Part of a small language model's weights.
Size: 12 layers, width 96, 2 heads of 64, MLP 192 tanh GELU, vocabulary 8192, 1.93M parameters.
Architecture: LayerNorm before each block, learned positions.
Each number is 500 + 25 x the weight over its row's rms, rounded and kept within 0 to 999. Layers, rows and columns count from 0. Numbers have three digits each. The size before them is the row's rms in percent of the matrix's.

# q: layer 3 attention query, 128x96, rms 0.279, rows 60-63, columns 0-47
# k: layer 3 attention key, 128x96, rms 0.237, rows 60-63, columns 0-47
# v: layer 3 attention value, 128x96, rms 0.491, rows 0-55, columns 0-47
# o: layer 3 attention output (transposed), 128x96, rms 0.322, rows 0-55, columns 0-47
q60 084:470531482515484475546461501517492496539505503523496503522497513483529454499455449461486505500484532495512483445471507510548517540501495475529530
k60 084:526440461522505529482499520500448482494504547497491509486467506475496512544532497506530492486518481491488483544496488499420509482485509519489468
q61 101:533470468494492496507499491505523535512528513478522526509536481522495459451508517442517518521471484515462601498505451480512495515488473478507516
k61 095:482559534507502518499542471486505488547461463502493486462435503523465534514492474566495490533502491489532463528465515541473481479530512505500484
q62 097:442515499483506462490522487511534535458485535525440519475501510509499423479530483488509537481468511461497524525481512530469504470490560507533532
k62 093:504511494459487549509473524505456463524517477496564479542516487481478555528512481507484481501533498538506508498504511453518469534487453508465468
q63 095:452481504511492538492525533518507484506498505522522521483525514534533493532507529504493500517500512504503483499506486465440479525487475513531534
k63 100:536486495463523448525506463478497529557505496493513515496474501478479488533492445484485534503488503484510529493463528470548471522526483473488492
v0 129:481478527509509537478507504505508494504493518528488496515491475531496508558486520459459505479508486482489492515492464447515513490536495528483488
o0 125:510526490447479487481515471500515571454509519461528507460495516513516483492494492524508480515536523480499547536503500541482479455479558502520493
v1 106:493491490499487462494463506436503510485540443504556519487478504533468484550506475507533513450479535496529497528527487463484539509525504481529497
o1 108:524475516530480514518502514502486467473480529487453517525504548518510470517506497482424431515527481499523538507470487496493486518479508504503507
v2 120:492538489501504530509451517509499486489532479541506489520482507511466500501468533516572473505466492468470495515510510505507453490551483523535534
o2 119:502497547488520506511518492471462546460514490490514506490482563488492514543455487441470457495529494517451500493527523486468523501486469510492481
v3 093:495487470486457478507529504474470492512517461513527520502535480482465514526492507507521497522474505494475479485531499487490532458452543449561503
o3 087:506491517556503501483445510492498502506520527471442521524487521490487478503506523525460447470470475501547536504461484498538484505514487519521493
v4 110:488516518490503504505452495515514483502494503459509500495499512499490509486498461471527524494499488438463519542442533492490505488520524536506504
o4 113:543476538489483517530487489485474489472475484532509484428467494539508510494500481543493554515533495540478496437558459487485479495503516536506486
v5 107:474530518506502515471507524485563522496499484548519518521499493499512525542489510467442502487504490500487507487509487474502471484536493500515475
o5 107:512556538469516481527510516519490528493490518464482452466486519467513504487510475485510461533510503491479494537493507552508503466479519499529506
v6 098:483479500491503487507481536515490486526502537553513509497529548497493471478483491526484514544494484491443471533516500538495512496495481461487488
o6 100:514533464520509520483480452533510509465513489475492471529503474486484509475483531481516475479493481514508546512513504490476522498500463495493464
v7 114:531477485486509548535487485478463438532516469560505497538469491505518520515522529517545488477505516553487524460485446476511523478485510483513494
o7 114:489497443538513487457519480493522555498496507476495538487514511523514505523469433472470494500503540428516444563480517502483515501529462512531519
v8 114:521465492518500491446505517526483499524498491455457503489514500515514505522493502495451468506507491490518492506570490453541497521492506449476507
o8 121:488531497459482484464542522448511510484507532542547519555503498497481546507485542525525507512473471491540542507454496522498493491476497526457497
v9 112:501540501493503556488483502517495426491556480484484490538521480478476506495468513527496517486496492484522485492477488514522467486532510511505530
o9 112:479507533508519538494489519452452578504498475500548532479497527480489499515502458483515497524537491499517505486472490468483504517489485534468507
v10 125:541490490462506534476519498480507455507520463526520520516541483470498503519507506544488467484489486528479478483522481507535562495492530427533505
o10 127:492490494526514479465495496457528556507484517511481514524490513515470515454506491477510521499486479484557456498471515479492511496516474533521509
v11 107:509511492493438527499514483494469483513504471510521491467517442503507509539500498497482480516473486525460460511483486495509522437499516495531494
o11 115:520522470520523479482468470487486532487533532477489527496516504490500479520550454558504502501527496507514510494492480508502490504531537493521485
v12 117:520496521504486466461483482492497477492502523518503495458441512487471487524527532496509489518456491518556489493483498503481514471508437472518521
o12 114:474475477472497495526502500498472530503522493522459518565536485476520446524537463505490499531529491473482505510443531481509478518488520449459488
v13 104:549485520499512510500517475486516506473523488563511484508499467465504513514487553499542481541524504544502512478461486530487485537500491476513465
o13 108:423493491464516494502489483524518503492490458470467531451491517489499492467494493453464502490469518492488446516521538496507535537521490519511527
v14 099:530475492511509481412471509489500494545517491542495520501516471494462504503495545482468471505507530483498493462509495504509507461530503458490499
o14 104:489547477494525503481495511469494517485514518450511472483486488485515492493559522511471501508500474508479553534469484482483494484492506496492483
v15 105:509477459506494487510566476473492498528505489480494514507464525436476506488496530490512498512500500493544512432560487497497504486474541482534478
o15 094:501485496536523475470468512499531479524502515500495474505506493517500490495520509523508506477465508476511486544477490469555451487497459489486501
v16 099:521500525513505497461452522552467466512481544527493470482518545486475495484509496497531481484523443519507536525499512495484452506523452499470528
o16 101:480523467466510474511536494467483526465481443478522509501516460462531504542464511496524521531520510499445494489503528527499541484477491488481457
v17 119:499504513497477484543517484479480480472483538507508523483517523465542491462534501530463511511539496471520507485518541534486524487458466435473528
o17 123:507485467498505502519486526502541494512497499479515452528508460474474502488506478492530522508475524487477515506457501483559490488482494483492462
v18 114:490456535491505455483478513492537524486513480519494495475546471488517507487504484514510483506514527491506497517479480482473473516481537474469462
o18 112:477514488499468539540497519490494511501519470509505510477472531507492473514483517516450501483483471492515564468459467569526503538511510455518507
v19 107:498549508478468498543485501515491458456486526526536501505520508491499491496537498552520494532482465493461493518496547501493492498482464494536570
o19 112:499483521504497508544481506524491524506486468479443509536475527478481466492468491460532462510507520492491466493505504480502522507488488510499450
v20 111:507485511502515484530506480468527528515496478478481508508504491458530518440522507498464484533540518453520512512478517500480532525457512468452476
o20 109:476497474480506513525471492517520523486525525532470430502495504492445507479501479533497550475452501482483484488507492545543470522511495498537513
v21 108:500539507486541476541431513468499518518542442531474498498494521511566510459522507514517439492491515464498519508502527487521529497508516465483513
o21 108:493464548538510542547520496456509502487494535524501453521498553475465519534457463480465490494478481484486506514477508514471507484498476511509510
v22 108:491497471491487515525520524504477502483496493534485534477500505455468492497492554520519474543463456474492507490549462521513506490492510534559514
o22 115:495486516470511463470488465465515529505518500484508477533517522489491521541458493487491482467515481501496501493506533504491506493503461478486499
v23 110:491489491489483483515479506478483478544492474502503500534537525487497489456496504536490477426519484483468487528534490507529497474501496470458529
o23 118:542569485557531501477496527503500499445473511491518465520461511515469523525507486514520486527534514539482505483497490463478521455474508502474455
v24 089:514496515534527495501479503525498513565477510450483492512477536520468500474458509467507541525493479489452507545445526523512504520488484515527476
o24 081:521492467486499507485479496515472476468512529559504490470489456502520577477507523531486539471507481526478477445583506471467475506524487550503521
v25 099:472490511513501464510497490508548526439481530533521529491468509478479490493499521497500528508489476523527481542465482529460495504480446504523495
o25 096:491505503466488477521520487553483479476511439516444470546527510492494493501515482502506476519514503482475486499495522507496499557509514449486473
v26 130:496523493523509511554507470492510528520489475467474497526481477557549548524503553462479520520510472509474530528492500465501461530477509525482441
o26 134:501488484468467486510495507529509461486503544518541486479494491481519552508489459502498503517500560482518480521544492548503504502528529546505552
v27 111:502558483519483509511493467472463499483513500479501500487524470575496524548512538480510493528441469526508506511472541502516509481484463516523476
o27 115:484469528475487465526472487483470492537508547486472535536496479434518479520502455517494511492535516518513477475528507493484514513518547520512547
v28 092:505518515470529503434521511503519539504469529492473479467538480497532502500520486482499461532475512482488498474481490512531544520499514504462511
o28 086:486472492497502497511487452491533499535500507512503498474527472526514465444507565506521563475489463533513530475528496510476521466503519476540539
v29 105:488505482532449517537525461496504494464532486450490509492488508516490490474508519528523503542491490501514515485505562486464466505489485500526479
o29 109:508458528480446506524464551503468493521535508505512509499468499476495515534481466490465546468503535517485511455482505492562480492486528500467514
v30 108:515444488498471453469496527549491499513498492521529470465503483509453472513505452550487517511519468543487466529478461464503506508505501469488519
o30 110:497545446475489506504536496512494521483516474518432585589491472491481512488514533482520484515487476472520540489475505510484536524513490479507455
v31 095:491532507483522479457465516497547500493472510507491531504561524493528519493531493477418504497469472480510518516464528513515529484497518509494509
o31 092:512500553485485507534492502483490497520468492519488440508513460462509489479519476552526532539520481528512504482511476528466496487506504501506486
v32 110:480502516489498490535469482512481484498512519487518494481482497533486479506525483503540539464512475519477471546483507493478490530462435486535530
o32 115:515537462539517468539493494523501470474476480496464524554473524509475506497485493491524476534516512496480468466527472474476491529490543505459503
v33 114:463519471521512531521499493509480522493497538510476481503477523557503513525495537492549505556429481488478506494514522481514497482481486528487474
o33 120:523432547450470473506501467515492527513539517459522526504508484476519500516473508490485520464507538513503534499518541498502509477510522502534536
v34 096:491505507510512486493465495503499521508490500480505486518512478515513498430503466523528464479528559498506496500498495508470507454498487501409487
o34 096:518502490521495523496525534502460485502536514513512479493492517546500500523513528504502540468485509496472490493466515495506524511504516455539503
v35 121:501511460516462472530477521513463498515469505501514508515495544549486504532508508467490550548474479496479544500483499490512491492477516527539511
o35 124:516507505487495507498498486538502464510491512478454530519522448446531515507477480523492440493507508487494506527554486526473513512512447529527462
v36 090:453545474483515498528472516516479507507498537489456494508517531505575498444519464509486487507480508469484506512521519484526503473489530536438525
o36 087:528487553532498522511513475513494495522494485478538456507528497505481490525485509537546510504502514515516547508495470485477506475492504487511488
v37 123:495539457491467499498519482496524494474489474439516510514524492533532507508497478535453474480459481546507500507538492496550471494522530508484492
o37 114:514518552510496476487509540519460499528485517518493514521496499471489491510535469498569511512528530528549463507491487479485538514487526500524484
v38 123:513505538491508492486523487452533462500517498496532519492489489468488523525520497491484536508538509487516496494478532491451533508502486465554500
o38 132:488458457520487525536444516498510501496491510504486463458508496523530465449529509487481496513481487458524510524477468505556442507489497523517502
v39 106:485505523542515509511511500520477506484484550492479481534547464570515507506451552502480489533520517518475484504491492509508455502510477512436455
o39 110:480519475469476506465485509527488499497541499447561512455502481462533514516497535487524496441510523503494542508503519529498539514503547498529497
v40 101:501529481522487537512474498458514489483518487495511496527525509524489498536508484499519523490489531496522510524531508498485455502513483545499498
o40 101:499518501509483517528513527535466507509471512478513523490480503506530439500476480477478453513534562503481490517523480488486503488463474491533521
v41 106:495496512526466519462486493493490515470494530468489507482484510533517510457496479493528464495499512491528537491521542525518449505513431497462517
o41 109:476532537446522493528529523464451473527506503506529478499480494472504494525472493488485535533493493553447504471510509502529537512464514481487503
v42 111:517459516483544497518470511501509480554507467488500508499519543516512483477491508507468509475517477481444490513472517517531493545493528458519504
o42 115:529548457535506512511478502489547500476461511534522465500447468484468564470503482501498526524509483534487503461548473496451481471503490549481493
v43 108:483473517507530470511460517508500506513470514559516515512496560535484516521503527469472526512470456524500517524466489497514502471506486531496439
o43 115:499505537436479493496536477520490509486493495486464503517497488470532495523483460532487481499522521495493495529514533527451501508515491491502464
v44 099:511537497458475473500446517471470499501517460507527515474547471523501501517562452494536471459487501483487513517489538500484579478479489462521558
o44 105:516469509570505513544493497453513461506475548518440502552492516497487470495484493503461480519500467498518485470495481503492509479515508517508518
v45 075:485490474476474480481521491488534536456494471513501505499519472457491495478492489535597459494489531471491487480524473540487492498486498478488539
o45 068:505514508536515523513490517511520477462515488511480507487487535564488468458487554445492491492460500539467515495515499483524541474482493458514501
v46 102:529472528538509498537466487505459464521477484515497517468463497519507502484542515545485525500522498538501507531485509506480479511438452466486503
o46 109:486514391498488494488513525499497505493514511510531514552514462481524538554503442490476517511499529451493490490455518514513496535529492499460514
v47 119:480501510506473492520484521521485523484484506533510464476523470549531502515512460522520486539505522512461485520507486462486467513483498496469500
o47 115:484522491500484508520510484524490504504530490462485564507492527490499478526451536474491462464473499488504547502480504569507547528504506474542499
v48 111:481515488470540515502487492504506451508549507507514506521555488521491533463503468517508469494540499514518513457484508488497511470536500522472465
o48 117:475505550514490485517501487436471538524495487497484485487462529510496468515444481492544560455493504478495464519494475510483509495479502490519491
v49 103:489483484506535510499474494519548499498537513507513486516470523480486476464437481514499536477539518481537464503482474524478485525555509502479501
o49 112:517495509502497516496524499520483524446524439497535474469531522511481521498527504463507507508505500503466536518490495483481477527477493475500460
v50 127:514528538530490496451514514498518531506486507476471495469508462482528509457523461522499476541517521487495498514520532508489478518498466476462519
o50 129:476504448496509536530497526505479475498523524530541480474504499535530483466512563484506532494460487504493544480483481478541511480486497484506518
v51 113:490482462517489500546495506512471498511537505505455507511467548454481504479475518481560521518480484480491514532528518523476482482437519503556495
o51 108:504474533543513509477492484496498480479514470492532495500515507498481532530469503545453461487469499483516516508505491479536466525518445527469505
v52 092:496491470491486477479475482522536506500489507477523505507475482538422519531490513443524490486498479469478531515481535488456478470563508546510491
o52 089:542482528472466487508506516492473507451523525525472482466440500513507490510523503503475505495528518493459480513553490524520480487500540507507472
v53 073:497543442499488523498519508510491462529517535455480466527498534497480503523479474495517532466471485499492492492532526481532484498506512543536521
o53 065:535498541559527474487488497494482493527471497499541538498505481490499512509496513524547497497537488511526483480535456451497479478486481524488505
v54 100:470497539531508503506530550491463497490482522494535507504542478489423499486458487499540504511495478494489491493506469508491482485494511529509471
o54 108:511523467490514477492483472491483511520511495498477484499471525517540472515470527546503477455547463504487520438525489508506510505517478478526498
v55 109:533467480490461502477465483532506469483519490510503520504544478469477515483527496517503521506517478515496503529456532518462477504457519471515512
o55 112:480507509485482510508507528483476505503492436502475526520463481476468517500521476517457521556491505500526481457486486506520517561545493532465492